{"d_mlp": 1344, "norm_eps": 1e-05, "rope_base": 1020.0, "rope_fraction": 0.5, "attn_scale": 0.145, "init": "normal", "init_std_qkv": 0.0201, "init_std_o": 0.0, "init_std_down": 0.0, "beta1": 0.93, "train_tokens": 1057000000}
Each number is 500 + 40 x the weight over its row's rms, rounded and kept within 0 to 999. Layers, rows and columns count from 0. Numbers have three digits each. The size before them is the row's rms in percent of the matrix's.

# layer 6 MLP down (transposed), 1344x448, rms 0.111, rows 1055-1086, columns 0-223
093:471456546451491467535543430462472524421533553503525521506497500485453496524467522564437541521486526534432440534533442465483524531561489500470479542502459535442556565557426532456473426498529563517402524535562450567476458447469503550544468501556362534472471536532471574495533495516561392443419479560507476496491549465474522468502507551489492451452418487505502455476508490434476505535508513495453483527468453541483511536541519472450509535543567503504476566474552413479574514533558575583506541512551526493502474536522548496481536435456502466477520548559497574517553462532549464513538525439574532518525471514535523549500458461479467495467447526570458497443482487554512480433494
087:548548448488501535538498515465386497485536533563502527539450526483519532547462547769488500483493438517471498496488484560541495464474476468561485430535489497497485524607526512504554487430503537500536518485481514471459432527500510458503527482471450471595485521441410516556463520479539424569503519492538554483476429485565582534472502409525525534514536562495514492453557515534538511497531471506529521476471512451458566498543491512558554475410498461480431498479495489569443446395526500483525504498471496497465514506527562511516482490467480483447501517516521572522541448474573465465572582580496568519519507525477505471543510491547493541549491448423451495475462453506393474429425
112:527437519591461485630461496521397487537549514445490473493510505504548538487481502485531460499483533468506504464533468468493561487458452491516526461544535566509504502474439490394499466462486548607426480436499496466474556558500508425446453514517468481540510470558452397498484464511557521496487534590476499530496503460525446475490549426496480486513508469488532509477533441493487476468489472451539427489513515477521535434522446526557477508472509580536513492519419506500518570491511563492515535460477532440531554465492441465452545561463483525506479459543513509430505473472468602461560447431544486463476524503531451546480566478500483528571558521482549504436508466510523527438472
098:455467490443579534535519529468461475549451475497508556535502540576537520455435516343459569457570582488526516504553466563452544524470458425434454475533489423546541533514492497501503514504461521548511467544466476502436511528444503511461457395558466539484528495508520403451484502493545456481490524438442494508482517478459521420526464524477505547540496491524513515527514525497511508465535443435439510430551481452560503534497445511546430490504466470532514517508425505546463449484442520502435424482497500530515560490569470531421548507492476556460499513470529502528529487500481526494509463449524571474566494520457600535568457521518496508455444500556539485526441506527490558411544
093:546543555448477457564583563430443480465582529471444453525488558475495502423482484490469498472508465404435500506465549526507514479590493544437471437459464481488505499495486442507470541599497514526509449552533548507425494470505508514505508545440543444531519484473510509520504445565489487568520503434490554476499454486517524525600544547450525501509497463507522539468446506529539467451559452516403595418490511423535485493473509515501439557524562491475525508516563418499501509505556500490541479535462509451478560449482436470445485480428458422502527545529580497480487464571500485467492467464457506486557533563544486483442498545568449503530478501536563506580521562534518495474543
086:513509612492545571448543456440496412504430509559443489466518430483487492498501484472522492467557455492545497473548449496457511493438491525547499468517527470444519518442566412442544504565538472499559538517424499519569477504505480558567428493449470453477470553489488478520468498534469340531491497487481453501494525492522525414488515572464513449502492513509475525449487472497504480538414533414505545518468540499552487491531570551447559435509477483537508459400517556507521521532530536591499539458508453498478454485559622503487518471480492545515521427488558468426510517535524493570491460514481486459473467486489499526520474525463536424501518493510529494486502528520470519519481
110:542546458546445465474447484524539544480521500559525581466481570466503482524476437334515458476568569519499574485485449481496476529478454517493521513513454546466487532532518480449428509458493497427498521534448523504507446554450493588491437490464548476533543478535526504481512485446540522523592491527507448509494472511538477549480438515524486506442537471564474484513496443510475526563499605494478505466434509534492584488494469457497514487487498528534469454533509464507481558499469480507562508427493532509558529575534524443495607485505447513517474459568481445555612432506530510499460487523590503482497517485477471504487503467459464497506509488499538474454500453533550502447510
082:533479402470428523728460482514316536514526414408506512517430571481470508562514479627468548514558541553488449502406534514553524608507504467542508542453454513500536541594419563525477472464436518495611495458517518534482576489494553459469509459415507486536566590476434588450504567529465515410471497520509500538437454501530497427559530497482454493517480430484498528530435524532437427496502600517481508491550494534449511452488490471525540540488466495448455492596458481460445509503491563503483471539541515512475501459486464422526505549505460443556506549525501524470463523498510479533483497432527521500517510468492498492473501498520533474453454482517498514471525572475472485475481
101:469439497460445531502398428531442492441385486527506526558547496466558499540548423579487519472474444402494496471535540499505444531446465457519492499478569510599493576496529589516496504416492524587509500509451488526483535510526450442456532479437580541525508503578470529529538445527451502444546525431486574472469530440514486562517458579441538526495511511510490494490501537458487563509465493528491539551556554540515442446506513526547522513526576521468470526491566490495491580521482482510469490493443566527489484550485474519517472557518498478433529532477424514472450485484549481611463506482479552444502521529568535471548428528457530460508551521450533524522548549498509500549527
109:503479483520538455505552545484585448464501496526444447516437475461457410534476515452472418442444548519445425524430465508501488531497492573490505529522431523500503512496534488480464520421472545483539522441449535609468514508485517522610525472506546493416494565523454510553436474510491480546523507553543507473425524452612476513475526453509532558528520553588551489486432460498499510484516507561493527590508482539516537495508471477449498506464515539453460529521446430431471456485528489606539443514574444536531526475560476498507480443515476503475463481492443486496446415559410487509498487509534483459463567525478542566465547506480519547476444511514457485448574593470492474487510
092:484494489449505543557549409525444476480516478460461496438483522531466473547513511897510520480496522457492513532492534487517497542570504542484588487502494536525511514484558503455490485496465459565520548519520507454504453517475483503528530455551511533435524510475494497484532543501461454561511465486493451464568433480517474506505474507488514566550499530559491505473549526469486524445492493574498550518465476487455538515508530545604506456523538495543491497548479545431509441490468482478527537471464468500472588531581486461435576506434448554524526473473537498458494405502570582433512513528465514539435451441509479518492515507453495529534515493444481509495458488499511559498535
096:429470551501445521514501466531524425524555500513620524563461466522499499616464492673492624504542480479520489484492463475468489532585511511444499487511454517552489527447375484541468512467522542501564511533545444437452580543496509465474498518472454451504456473519474525510449511441469497484481539464554456496583519502475475543495427486504513492454520477501491430480538522528435513441583486491530471487477520515499543411514487512476556530491558547530452502450484548490443538486434494536442519504488518501482417556488525501496412517517502461542544528516479514432477474434461500535476458464548594511505533509448504528455495493474494499551462542485514530494542484477497493476491
097:418471527493517566519567422498486409464518440565447447546527474527500610449541457509472500465473484491472518547491495542485528469501549471472486533465520505423494457475471444448486503541530417551488544562448544476549522471497499517562480552467504497475439517506489506523447556510498434519396453450494526505494484535475531547529417491512484504480432497504484489448510482445499519566556497467537481521424543488538520485519518511427577390582542525509525522472490551448464539455512462485439504585439547447462440593487532529516501515431443520417519496523458451507504434493581502499525507532509552512503463528487467459536459480518538538512444521476522502497448515525467448547514
111:493444501546510454508533465540460466501511505461459438476584537458493470483464476454428499532532420502449566534484546456550430457473478542529481503501537489490433475428523493459524565520516509534497538505555488437482460560476534471522492444508485542518552531526475480469463438506477488497521508504500547471506570512523554475484503485507547513522516487526521546519484488512459508559454516472439468461516502501490519468495490519538523498472467558491429520511544508536502425443460559506536554485545438565497515593489519383465436504544515476499546561500412478529576519474563542504534446503526600511461508472525476567518490545487406508509520510485527519499481466437542489505502
098:587525558540516524430541424430592530483495535599431546500530473545536455509482515369501535536541510524539493488544455550485454489462480530520555428602499535560503483568488490501549492491535470537476521553510508529513442489488503553520440518501511509447436490438464412580526467532543436516508506490576518534514486574553512419423492546502468507510594484543492493496516490445500508511529519414534488488526545421464485559499538534522440503485505441484551492500526549523486434541532467520498543441419523482513509507505540502469493519524561515605578499494493507430507508530473573412457468500480483540521429492537493505521550471507499509475486549483449480493513507545464459454485
097:581479492515509509526520537523622521530454546414427583512566475480510511473560487508507464492526471429439509490524464490473442522490533492512497554631439502481559453577498537478546529471479479548444449496497584526515492524550545511559535571462491511540564493472476449468466485500421448476454498568450434459496526486450454499507459403540546501445479529481498443474490530429499570490487558481365467501536579494629489475511516593538547453457565554533502492464503495491480488500507481537521468437537483487503510513584429449430495525536503465493538555523554518453530533457529531494488493483479485497509469461508511366514524492509535491497505521475525505560536465499461490514470
079:488431454372400324559430642494540462501448496448515550532453523429506490452477485454489532485478451563593555558541507470549498500536482534596484509516478449440472519547560532465444524503519490507474570439480449474494445479469528516575525503458512478465492509497522486491445438487441517525552495480464527520506494429531519518503535531555539516497528472521465508468485492452509499580468606498514511541540508501528525423449476518451487477471503509547530463497566569469538528516483561497432472495474560491477490510489506499537478554518520475512477526517532508508430499514424545483529460483587490529461508460535529497361482506483455540505511506540538473469486479500530533490549
100:513417505477574466521499551561500493503604433475524512443451556546507488540497511590449481519466530432597505453504520461532531537510515471532517545527512532486471450477514529561555478624453515474499540475511487463450474479555519502453496519472498528422474504509461463468535570484564577472504478493493546499528492542463457481557505515486585447474515462454570561534446496581515487507491555516531479533475468489462479552544521465401554518508468467526477466486429443519502476535597450502475468474553547493467594462493475530536426531500504589523467451500554529536506437509456492503476470511522486448553495536535529492486460452515443551490491489422508473497545474481498498466475
105:514412513515521463550472430454518551527565483501454543526526504471465459537475511487543518423518531509539438487437508483465513527559467515521534469442486541479489488545533494495534443500575513490521541520476568494457499453499470489465509521505575578509492465445535469413473435482557509539507503501412542561478413458474500423561530561512539581461531505500477541507562493466539435464540536503493477453534488526508498565462520470466489520485450554505511568489501518492526443454531518492531437463484468530478513569532562506505509532511394515477523554522535513495483439528509499507526515566541516529513481478589475520510535493464504421529577519448448532549467545491515513516537
092:496501492449456474501459528508374465515471501548529508529436503545443470480453484846517412457459459501455505468503530507503503480453533493489456490547460506494597503446536494526527455462510500456507520444475432554520491477517556502462545503430527478473468487439477490466486446497507561458497525563524522470463524467542527514484503545469540531507558576475535500468527485497543486529522531421523503541426512562528493518492512494551542505526443496499478451460553403488503476525525475447480516513544444514491488492538468566471519535464596503550518440474534492477474509470509532582498510477551472518484455521520455466516475486514532551513423490471503530507479478447456498507481
099:477482434468497506531513508506538536464469496491493512432443536553454479557483504594546546501486483547434437419469508440506443549460480524489526511540503480520456480466508493546494481472487522501474533612397480466487543504575422548553534491438435480480498511444538521429502532529505542555452548526543467511493524521532515531439505477474520523438488483540439590418459558476522531471538450534482445531522539487475443521531532557601505513450552499439482463481494511600527503416469472510482444475484437575466552526541481483488470527464493463532436456502523482506483517521457511505438517487545469437531454514567475437435456562468487489514488490486473505513433524447448480468477
097:452456497425463442554462455466483519512500480473497483605555514603514499589500547469516493480532487423604504498503433454502441519497465530469425485427449463532475451473537536513538522528493556495508468495571501558604480477501488465448557489414426505459516483515484520482527497438515567475450453518478571515537532429555431540527492560533492433437457498524530513577520524523528534457437458550501536485548465427505499471424554451564476529462526428496536442553483496503480562545564473529480529499480578510497507493488518530463483491517491521550457553521541502470560420479542488550478489515545527486501443527474524378539504511508454570572429452454459440443509479576520507508523
094:504495484427464476511531513551382461462516479489508509490476499454531503496513518999486510450430464503491559529508514458545485502515473498521495557489464467419535527494510486479516519534512553463523493514501560502476485452486513562511492515537499483520521541439470468468537526520469477476582499541494482500511506481515484498499481514531495475503517496514484452518486526499453529485494462506527464512558418497509541516479494512503484483500516525515495473538554515453510498498490495481508546552483552503481479530508478489551479511521475454434475496519543458519456526526505517455533517574589528493477478536496510481464547478576473492516513495512496491492516472478450520517457
099:492552491492521493555497476507462497502509512474523504527561505479443510475469547428516494514519498513560484555472485520521487488535514489557499491430555463483526474427514535495501461441559473472517497416446403529491497472456523479413462463497501497440499497500487519446438522493444475509566501436482518574465510458521479527552468572523501550540439504469471485530486573507537548468493532479546525524536533470467548511484430441489492590603522540543534471539441500490613507528605421524539485531508508450542447450552489434476504585531550525493489525511494509491404474589488515542531527500537481451419501520539434499501457468523513501518439533453468448576492450522493461530480
106:491506478451480493473475504537529449496487475527530540500435594493586527452506495666530546501456502464465537467499532525520464503493472464519455522471541570493467564465514507524521463605489494437486417445448571571543491481405452535467476471452557477454506573420476482459457471622528458568433516456446494430507446512568562507528499488503523490515390534482465491543530513496523473510458476510472524503479537466488497492542488462532512485480509494435527460572546518419491512492472473503435484460506568480515531549553506522547465489565513562531545494532491458497479489448570481461436518401517460495515468456472512494524505470465442539478464587558538499533470527493549557485445
102:472544555518502500493503421510564498524510516554496446519501544507531570513503426438448459571510539479440503522553520533497557510465538488597446544543498480517523495559498455473560513501533511517482462482546470455543504471502529478515468504557450561519413525587496435450433478545421537483578538409493481511464498445521492560516458521521478565490525531499445545482577422497478538483526482509446573464500550425476550513491517507536485514416490472502504485519496468519481590445471509407496607480466467493598478534490520389465535513490536498564562528558557466477550481486452471493468476535486459477545558532524509397530483539528529463566524457561509534519515573521598440452530
101:470451530517523512479486511511446468475495514537437472533461520460479488455555494476491470465412553492517418524524495462467492460557402551590507491609475443515404527546565544470568471503557428569480492515457503489557484502448502469551554521479550567597514539558533527421498522473460514555500476498502602499526438505476478511456465483632491489542481463538489530494562574488511438458490508459463478541461501571457459486506483504558482575526477521454507494526550492579486486511553554490514576455530549500412438503497494500506527473531482520477471489539486461468502423518496484462486488447538509515509492501522544524516470529462569453525456548473520459524572527480472522549485
100:517489467531498416541480462520424466500438470445446592514548487570473483486468522464506509456567518518494503501534521500523445467553566603476476501397542441538501559465419483525538465467572505466489487594495502563470467497511508507398607490440530449477475508536513456538598537432517475574452562537496504515466519488464478465569462484467510566475532484477500515499460534404478499540451508536526495498470547485455480463513408469517453526463495531440488591532488527474505530494471488516495431576525429506398453504494541545446464602545467565529471518529525494465507507441545472524458450480503501532489528514507471485508513478492542493511471497432568539526523520568446565474538
103:478487441476474559488511518465464492510513523547466496504534436443507549466506475469505545461470481461519522500542522501520511510454466515489499445544545524472525608526528444522511527545533560522476509509493548508498515464502452438520425458527469550480439494432511507464469492500441468545485409539465460501499485495450545515516517479520439501507456550536487541545513516479469454501487449472497510559526444463545473585503501560463475433444630474480493486399473517491454462503577517476474513540624490471511502478615512498538522522536482501549462511482477458466557508468495450503460585473498541493547518522484466571553467474496480468517488498521527393545576555514542449455514
105:562498550521480522509464489484493479535488549550563457473515505573516515468476476467436564512514479539514491527486516475441473556471470503428489475471501440464494505493480487488523492487544530549470461524487499506470514507538520467506470507415552504469520500442502450478446584540547480554532487474485417477509511482496450470526458470444469544516506466514477495460530513445557527473459560419468568420561522457468444418522517525518466528548522479489510441569515500536511475517564555553543552507473554420489463565546554475511542491478522463471510445516528494471497480500480441503477496521529502540562535585407467402443524484552460482460503393394486527455487514506456462426526
099:507538536479529504505551558438529445469444573510439518488468471483529538522468470469448505481408452465464535508558504509531507562496480495479450507510478567460534506497491492505523559538535540537538494537518469451462497492481430533484451452509509583545510579491544524400536493502460570480510531599506499531534534555524485568504516509500481549481527462556523459558489474465459504497435540514599501487469490531479524505517546445466485493533511430450521467418554594452500486476506527548449525593530566545505467505513538466499496441479516426476470443457516522538421436475490615438455492532471428477480545528516474532423542466503482487515494562485554458471502460550491528484520
115:504512523489476426512473518464452527521523512503510514546570490473507422497488540341489553518494432486477471439436509508476456442544510527492514475488474515478494513462512503506512478477463455565477423525424485462442493460518478513477508521463514503530505458529500486480547465520471505469486491511464455510547455557501431460529492527446564484483532537470513503484447496537460508576434551505496517520572532464467549491580554490509517502428483492415416437548456519561538535451487517497465486426481542467503476470517509496500460476536430485485525498577533551511473463492493524509513494453442518551581531483488496537490517509540505448467490472476461513510499475509516547511389
# layer 6 MLP up, 1344x448, rms 0.13, rows 1056-1086, columns 0-223
084:525506517437560525430430462562523435477538485516552521499516532513411495512562490525550514469485524465466522553492529422483538569490504519526500500458480515480513559411480480493465493524456461543565494445431468465464526470431531439433520436470574480516414478493475497516569524456496552487500493584492536453502489481513490520491545543555538464546534511508536555561460501417511493415473537475502447478524446506527467481475496458457442518540391524526501501468585479463509467506478537512563493509516510540497536441532442439500523518486517481466441441475465460493508522488474491484544484435520480473491528456530398557531548480522530513479603475484486465454509549459472523505486
102:504551486584464512481446544506492497528435486444453468480437532469450509478504512502461451477552501541463491529565444474508549525418535514520545470490416519462428424539469576480488456505434472576517454461574463466516514499543540545480536485559450498470481478461532550506428497448463419444445451511436455513530537450539545517510492502454484501524468475494468480523493540543544453514603448497488501483479423488461570483527508479512528449545544503403498583565543565563477443516543503508474568507475505436592575524532478461494527502548468501452488491481474478466498499479539565554489441471504535544448431576537491493566510533634540570549497540522516499436559456531494494482483
095:432507484494490491441553485470467499465511460499440548595525504556481553541501477562566478497547479542458459550497550530460519527542498551577469528507542425520590500529455474506446562453477513496451542523490485510522448524465516547575481508544566499422547525408445447527471534494467488484488525521501504498497536499534555511496477439513476520526473447439446430472507549440539476560470469462358546555558508561534506519475480509461513445556445542493434556457471528513473499506542448473482497453498461500482487477535505425545505493513485526547520486501553533569497470507511496507412488573528481515493500524498539545479505472502507547537497514480498549521504592449490510483519
092:529429459427457482522507491522482490499454491540495472530485485487481556439435488505492504499496479455520478458459537476524482554511502590524477486492518498546527450504486462554501529503442501558475524485498473493391482394484523540506583573463495469578514569475559526511524471554454472480464514501539534481440496515513503530539478477466560530412550489516548500435533530456504516522475476544434565404525524511541524589492533477408556484517502535537550544558511514507495493554536526512425472483473467479495504483499521435529504504539525426487484500540516463524484621563509480480508462494496534528496525485501492505495528505441474527470463523553479484527519482446471476502562
093:453451531474505493570414511491555570545525475509496557550483475479510508458564437483514528503498548461548538517425492498586522511458491492554432496448481424471468480489541487391572446558578572489384500483453557480504503523576463517475557516534451482454493547539499451528537436456527474522491575510487473524505411449498460454472546503505497513498469496489473502417502598404507487477549489477508455489558423474475527498458535479514511550478508489468526505506483480547515499513461505495477480505418519486513486569447518572423479511455517492550548469536512560475451518484501536508515475560493474483527498600548496464524502487480469509618532541424507530478528544507501500486495
108:419469458525486497576495542476551507498498475473511510544481546465530485506544461512539492504490462453532521480490576489500467428425436535477498562493499449542498539485497415556528512492505534424557471485493523451511597494504487555463451521568540512504570472473539510534528467470477518493540559474516491538465505525533507552587566511512402517477500446492423516524509428414554473529599509498475498521480500513493495535453515569486486493492477552470525560493523513491533499560569572513505548508453568503425551522516508500468472503497534508439524547508549554506534492513481522527464482497534472502519510498523495469478530502535554494496539522484490515466533436531536483451549
087:562670579463634382314632512538513513516512504479500454455518498558485520506532484509608436439452488498499526550537562493481573511476472517518524465496466482475445587498469459483472501558416433539458448524537515469530523459488477501484519570549493473525477552494522486538567488487492472492484499573500502414533494453514460535570519477515528577523484520556539461582527429488489506488510433499463468478508478516525506459434515474489567478459450430594521496510426568483531502454480446486541557505424472515519521543478492462518495486462496570492521527459403448515431456507494530459525447507536509529488521522551399462505526553491518487530530482459461519525429500482485487481493
106:497560626470471527472493479546446479507496557391555546467503441490498482537570514423512469508480482441540426469482403462543468551590528458549553477465471582508444501435442495446466558532500584505510500547553484483528461508546476424522429540523505527463502492493499514477569520540556536464448489520498401534517488512481453535546446433514518516558417529464507541534504567488474477487549506492463511515494461491456552457461395500508502530493514483543556554456517477525543513424476434450547391530500489485536484556512490499431510520471522546502507512459491583466504540484427429534511521453451592459461498507476494488462539567478466497463513492561499500534464501447491498473477
102:504521563548556435519507480520560525489519502515573475535525469513465531511481461420429472494500529476472457545534405466505452496491491554458471541540490476494449441501509592488468488480490532475439407530542498517425419552533484518443497517438401529485527534478479494500501512513565462470549501465446428518482529458531421481518473526450493547545485490575547482520533548474501454590444435474468507465550508512470465488501465510427483446509503561474588545538526509517517470552497608607472535523452491508473529450533494492439489457476465498556480424565509493484443417507475483563505574488547535468356549487479520488522481527556539490485492537514479480505533562463531439470521
089:546525573391446443463480513517527449446444487493526449499561490561479463490498505585439485490532536536472539505483460505548463482506575524532528547556583432508544475507501472507512480552513535501459426505548481460525508558483494503519518475553528489571468475501455447444487465475521467535527546565535430507448526529453566495433533554470510407500584502543552525551547435499525515542491511436466476599489535546475502529502497550501411530490468495495426467483529544528496467460515584501486520480508522493488485472532459471520465451485525459493434518488493546560574475536505457503523563521487497425492531516525457470526504484510545501525420484487453526602512539478543504470486
092:511542516472510480464527454524485513424444490493537518536545514484487486467501426521512438483518564494518480525577542496427455500421472506498494597500519434496501525525556535528511521492530451525521493515449492516555549505466508497502505481493527517525415426457505539475495450456469436510532461508571514474488469514562463427418557513551495493509465476460479544582525484574460534489542532458582557495506481469417553555489549569555484536517483500517431465419512520590521490531477522507475476494499493539415475475510530542459560452452576479524500460426576520546499509443513476520486490485557486508576521504482530568503450521560550530484469493456520522473497563486436530608505
095:480409514549538522501509496463412532479495514507494461504485479470493566533510543499494555498498559479518517433549507526495491545461592542452476504486488428482470466459453548527582438542527462468473492529494500490373512495487495455491401539532567531559530556494528450484509517574514446472515446439528583494474487462454457442452553570452460508496517490496495543512461449582502523434561545494567518537394531501471485539524522529523506620456519535501537498528469474529485565510495575527442494471550531517512459622508518513459506514413486487489469465537494477540571493543472432539512532434509484535472501520508426560529479522488482510488482523526485551511519532504489483488491
111:441570570567476542488455566467508558474429500539496509471522567490518537467488552538515514548536502483478482501493512436437453536440488541515438500506517521456531494451477540489442454490530556520513431472479463491470385467460530500499538517514447527536553505494475474518522516536482555466547506496499536464504486525493521446517447476509407521437472495491486545512493530470486411557472516528452504489460472517527572519512514475498518472514491528500453522460493488433446513526544477541516550469466408572571469521489468474511432553521489529483527500543530485489474546505522505486431516538542550570448498454531484488559456542442535534511503462466499573520518533498492484468552
113:467451597575496552490520515446534588467487433556528478476526485513510447486537493497532534482547520513462518484572528473543512514480492504564499474557507497505510505437489436491528478400533374433569488495420493511455496515522489470529479472442458520528489488537530485498460438564495471463512476435499482573442450464538619534489564478475440494499543521587485507500448407516523466573442544518456522506551522498509493466487515527563510479560540412533502513554499542518419484460532537523530552505479500575525429547424485481453438433524566530473515463563446531535517522493443396457512512570484503480472492521494527492490502533481468531422514546497549497478556452561500504469535
103:522466505487526484575485480406517585591426456485539517486479469453491560545521483536478536505543502442495541573478530542566525486486539529514570517451491504492607464511477536536530538538502458550463451510475502533526483478540405473502528521475512459486517470495472543435504493489445515469556489536489527487493516433443484420546508480434547524500500455483420500520482516503493500487500529552513523591600493441572532469517470540536587445508549524498522506484439505497564477480486502477579542502469507514495497486504506539491532445512470425490528500491491553507563557423460467463422422469460465508501487460451386563485525490478533481564557515524495507510457488496490508529471
111:454481584687456522417623513424558526520547503471571467522533474483529479583447537545549539459482601451461546495513508490527495480490523479438557493453526495532522532430523476496500490491513502503559430535549620455480556580496455421458584539533499546527550454496494484475485546462549488531477486500516505521525427546496449566564412482540526482496472447494460485533530516520479536418541502546528483488467557466506524477565515524455518440481496461473517529515490478436455455466572432532456495494557503482480477485478513479551417491430484528456541463505526406491508512491467447545497487510488504465522576543486512496526507507465429530523451491381515546517532400491483469586401
103:524467473496400498520483466522530479482500513527491476520517554463504507530520428496435469525514427452535518489526553443506527475617419528458472453495457524596420490522498564512495502508496513462518517557527491503510495479562481456518492534497487490528490450528567462548413474504526424436460528517521477536576471485452525487568504472473510439473439493532512495531545414549471472535524454517517466544548543511500454498474473449539488502527505478580446466571480466521460504549470558533514462570496529518490532533506502459394407556464529543463491564464500508517574463571519537484431516514502551490463490535479563523459542512543520479439491465543480621457526564515548512443452
111:477502503561510539488443492422489519495537503588528487486482551484489438586447469476444458529478467477433462492479484508520520528532563428524500456564492593486417516516507536514431433515475442447532436539481504488506521521497538480551492473529517538420518524535530507502540500484549511529494455432501525546550456566534401438510486474562540508487529528531477543504478513464531494512517471548487534535564519532521493494486520481466488510574502543475488489469620468512479462432536512559585452504503469525483507545494496519494518607476501511428555493500492549450466470565517590422526452558593549516628466455523515466419533441517502531474514536477486507539550482367488489510507
091:511471473449512567459445408553479435453506454458454468488497408427535523531540483554504535506518523490568534496557439498412462451505565497523556536552552425500449553560483500498524452639527468500487535441471518498534482499512522561539500488469453453467493533507468504536492558474422477513541465460458607516571463476461541510493453547514520460401487481532521486422466528511493484472525497503410466460475473554460547523462503542489530478528432448542478532539495475533533449560480550436499467458564501574526507526566480480512545531547518522467462495543578537521535495510430461478469550473430538547480483548483484536576501522515548494485491461487517444526501504509461512511521
095:453522472578528441545489538481414477521495490528523452548479498493479493509488596542472437476489461494493442416536541546508462464413468507508470470509469493439476489443540512523552449485447549422567481539504504480511449629508546495504492497530506443504487477469529539497439452480528447516573419519473499511490531491491501514496525558522471480509510521447481520538581558465447483479467402524516552517444465511504520471411512497499501434515511499477495495542516501547552556512483461570479470485575545561505532420488468399474525436448482546484442543459499578507450548500512443553484481550474549553478486517522458422493478545510530474506528550485476566480555465517466471567521
104:483510543522468535539523557460546504546446462462476584502511467461513498517474544499458522557478506512536552519474508499457487543540469550447499573470457552516386430416507497469447479488498533492488561517476566424511535477480561403516482449532500428500526448486470518436467527485520469450495533542447540464525505461540494490504564370461504509577482541549486488480459503555455499547512483508563573579457573481487552537446512506466512459510483478474571447543518490531456522528459485525464534468510564435454530490521539475492486485494481473472570494545491507463475584504544446525444525515490520527435447485501544532487546489487541469551501396440527490463465496494551543534482
078:488526447492561522547455479506414471435468505516495494521570500515424488592458461663499462537534459556465385476501468552501464445443541504492542551538490526523458487510520481450516547526447408472439491530562518509514497462479494485485486514462460476478446506525553458550539575477527558538496440412461547510509504483474554471496513500491522505538511458492519533528456481565490469568504536462505471425521448519429448434499512485449461493546457463514488506495478489514526481431515483555492455498498472509485504452506581489502584535544471514451473427483455558555486488411504580517469455484457423484483446460520511427427532474412520523532495581503506549528414478542478588460531
106:559465535566526453424455508583516532520509476433465552487550514488509540544490527394542489560523509541533463520519460568483512431534464466564514486497472450556503497515446502512502533465461433566526499478472587551553516504523508516516471426439508471469511440472482457483473393587515549526470518460430541514500513497507452522532521487508491507508488505452508549455497458550432513532500483443458454585535474480460554534493502472487482470525540535526553483566442444477547505486499486573540476487507470562456423530474527457493508499491537536491484506516480484492445465548507499552514487468476426515469519518546463469440500510529518589507505554487477495522525450526503436501563
108:524508481479547503518492453517433483485455493469482525450463516509514576462506504482456502437494546566537500533491427465487434568529450448474509473452527555497524492524487532407465566506522519459540441503534501507499504526432540476485563526488504560461441483444448424492546487561492550499518499510551478530454409474431477467499583514493532515544463509522538508549540516482511467568551556425489462485452486473484497483521461543521523552476513526478568541522495472515505570543435536499470506460420464499549533483525481470497498490513502521515480447428581458567397502535459451491515514511609525483486567493485474475572590441493457495546435537484502473489489524540577456457531
100:504534478527457529521459466484530470541539517571542568498463432456468439480462537553490526448445558472543490518494481500529583441537513534466489420562457492472443507494466480484448470428477530536514434519542531467499470489552500499458555440593457563396559506397445534512456510523560516509560464500452428468444456472496478552464438513547405534492493526544482592527575494560458518539600521417504513468512467477426510501479547418497551479468483447496468471439556493486509516525481504493533551560568508567510525497411476486459509569541549483525442484546503520545515438465440488509495487457482517507455491539545434491469493429496461523480424534448533515457548491382494499458469
107:495529504537496494520456521562414474536490480499579511487547443499504494528560424477519491520520507519542485504471586548498471583505514458485507507537528462562438497567553530528540434550476488474584436565594540428595589470500507450460528465499502569521489509509486454456450543465500514515439578512473550460509489513561540536485455513410512502490475439477530521568524626559526564563561438444499457483520497490477479543528492575498492457524545557479420508491441589467526450421488498491467500497544525505469526495524523494451511484501511525500540513631542468486485513497531514447415442484586559415487431469491539523465489533467549528488466558486455517527498600524490490448561
102:464608551480543447480505489547512460463518407499467570526527445483456499473461581487525561499488517511474515456444489516573584484508510505512560522524452464516438478471490467517565544496519534504473556489439484417458497520517492597461494472435463515527499495514482507504508454495447409590503463463517505550498499463573477511564455499493496431493562496488520496498459455474513444495593383482549483544489514484525523483471498531491504466466483493457466533502521520492486531472474512467512446553513431453595468523458506533517519463472547489452464482526560527487428530524458463451566569522442513460533550524511560517486452524519492434515453537401503446423535499512463488536510
100:529556517451485513521447527503527582460396568523532602464576504510464461586558497472530577519504508560499504426408474505484508469472542544496467465455504491550479488475505479479504528544532536542503486547471533438453557545525480487460484500525467453470493540394470591486427480521519537530518587486524446489405460524454573519495542493515461497490527496501534536585550452532517480532555490516428426488478460438491469482450419494518545506429552548461434486483528545483502537550565608495472486476519481544473533532482504468429492454532558451531449456517442488509511508498467442522503553520514556496464519493530544537437523530495480551497520488497485515535500474501488492463549
107:496486508520450440511483514492525564488545518574506488461536526524494537473517550522453559499485599485458435484496539463496501476435560509489577505572531519497528458505564552458493431468534486516525407488562555507485519547484577501500471531516528603515524483577498569538482429450585538517487510469489480472446507487553491528460472493508519532480544517462491457405486577443505568517510469483510449425458566547576585450416482496535453497558383506546494490477505507491513461490564500461450487504518476551449491491491569515503546481457498534476413527554499551454471485544464485508519507508503555494431497512554427471552500486543463540542449437507522508540449567536493459474589
102:490473483460453520508490449532514521472520498506490475478486489430524567574466478447548461495479552493558491474528411532488519557513496504539411550448526540499536441472578496578488543577469474492520477447507514473457532475473452542521505476539461518504530535418537544566479482459486512521502480537482532508491409501521510512506479553495468521541488454507572461427506452514506556524526443560461498509512541459530552508434507501532509510496451472497509493428499503500498420468468474498536475528477464621510486507504495484597504487445443469505522504474556507611461509558497465499519528440405524488494523520579435567466517489418503429468481468358539512572481505465528501509554
120:429513506539463542490440479503505542476480535465560431543490486483531506475524493515469529487423472520547508467489544513447461561565547561546492428509540515517535531498592487523519502476438488569465419595465517468485568394515546494538435516470596507516519509492489579583534458473519505513483449445478469494521445538457440466538508497458512439456451512539518433454501476541468440566470475426539465522527523517480539437496524535430504501457556536491513492510458579489560522383466491446470515505508593521545500481555553578481450454491516464515533520509512473512546474429444535468447438492486518454565518505512536489533431546514473490504435453530476533499540503411542439535451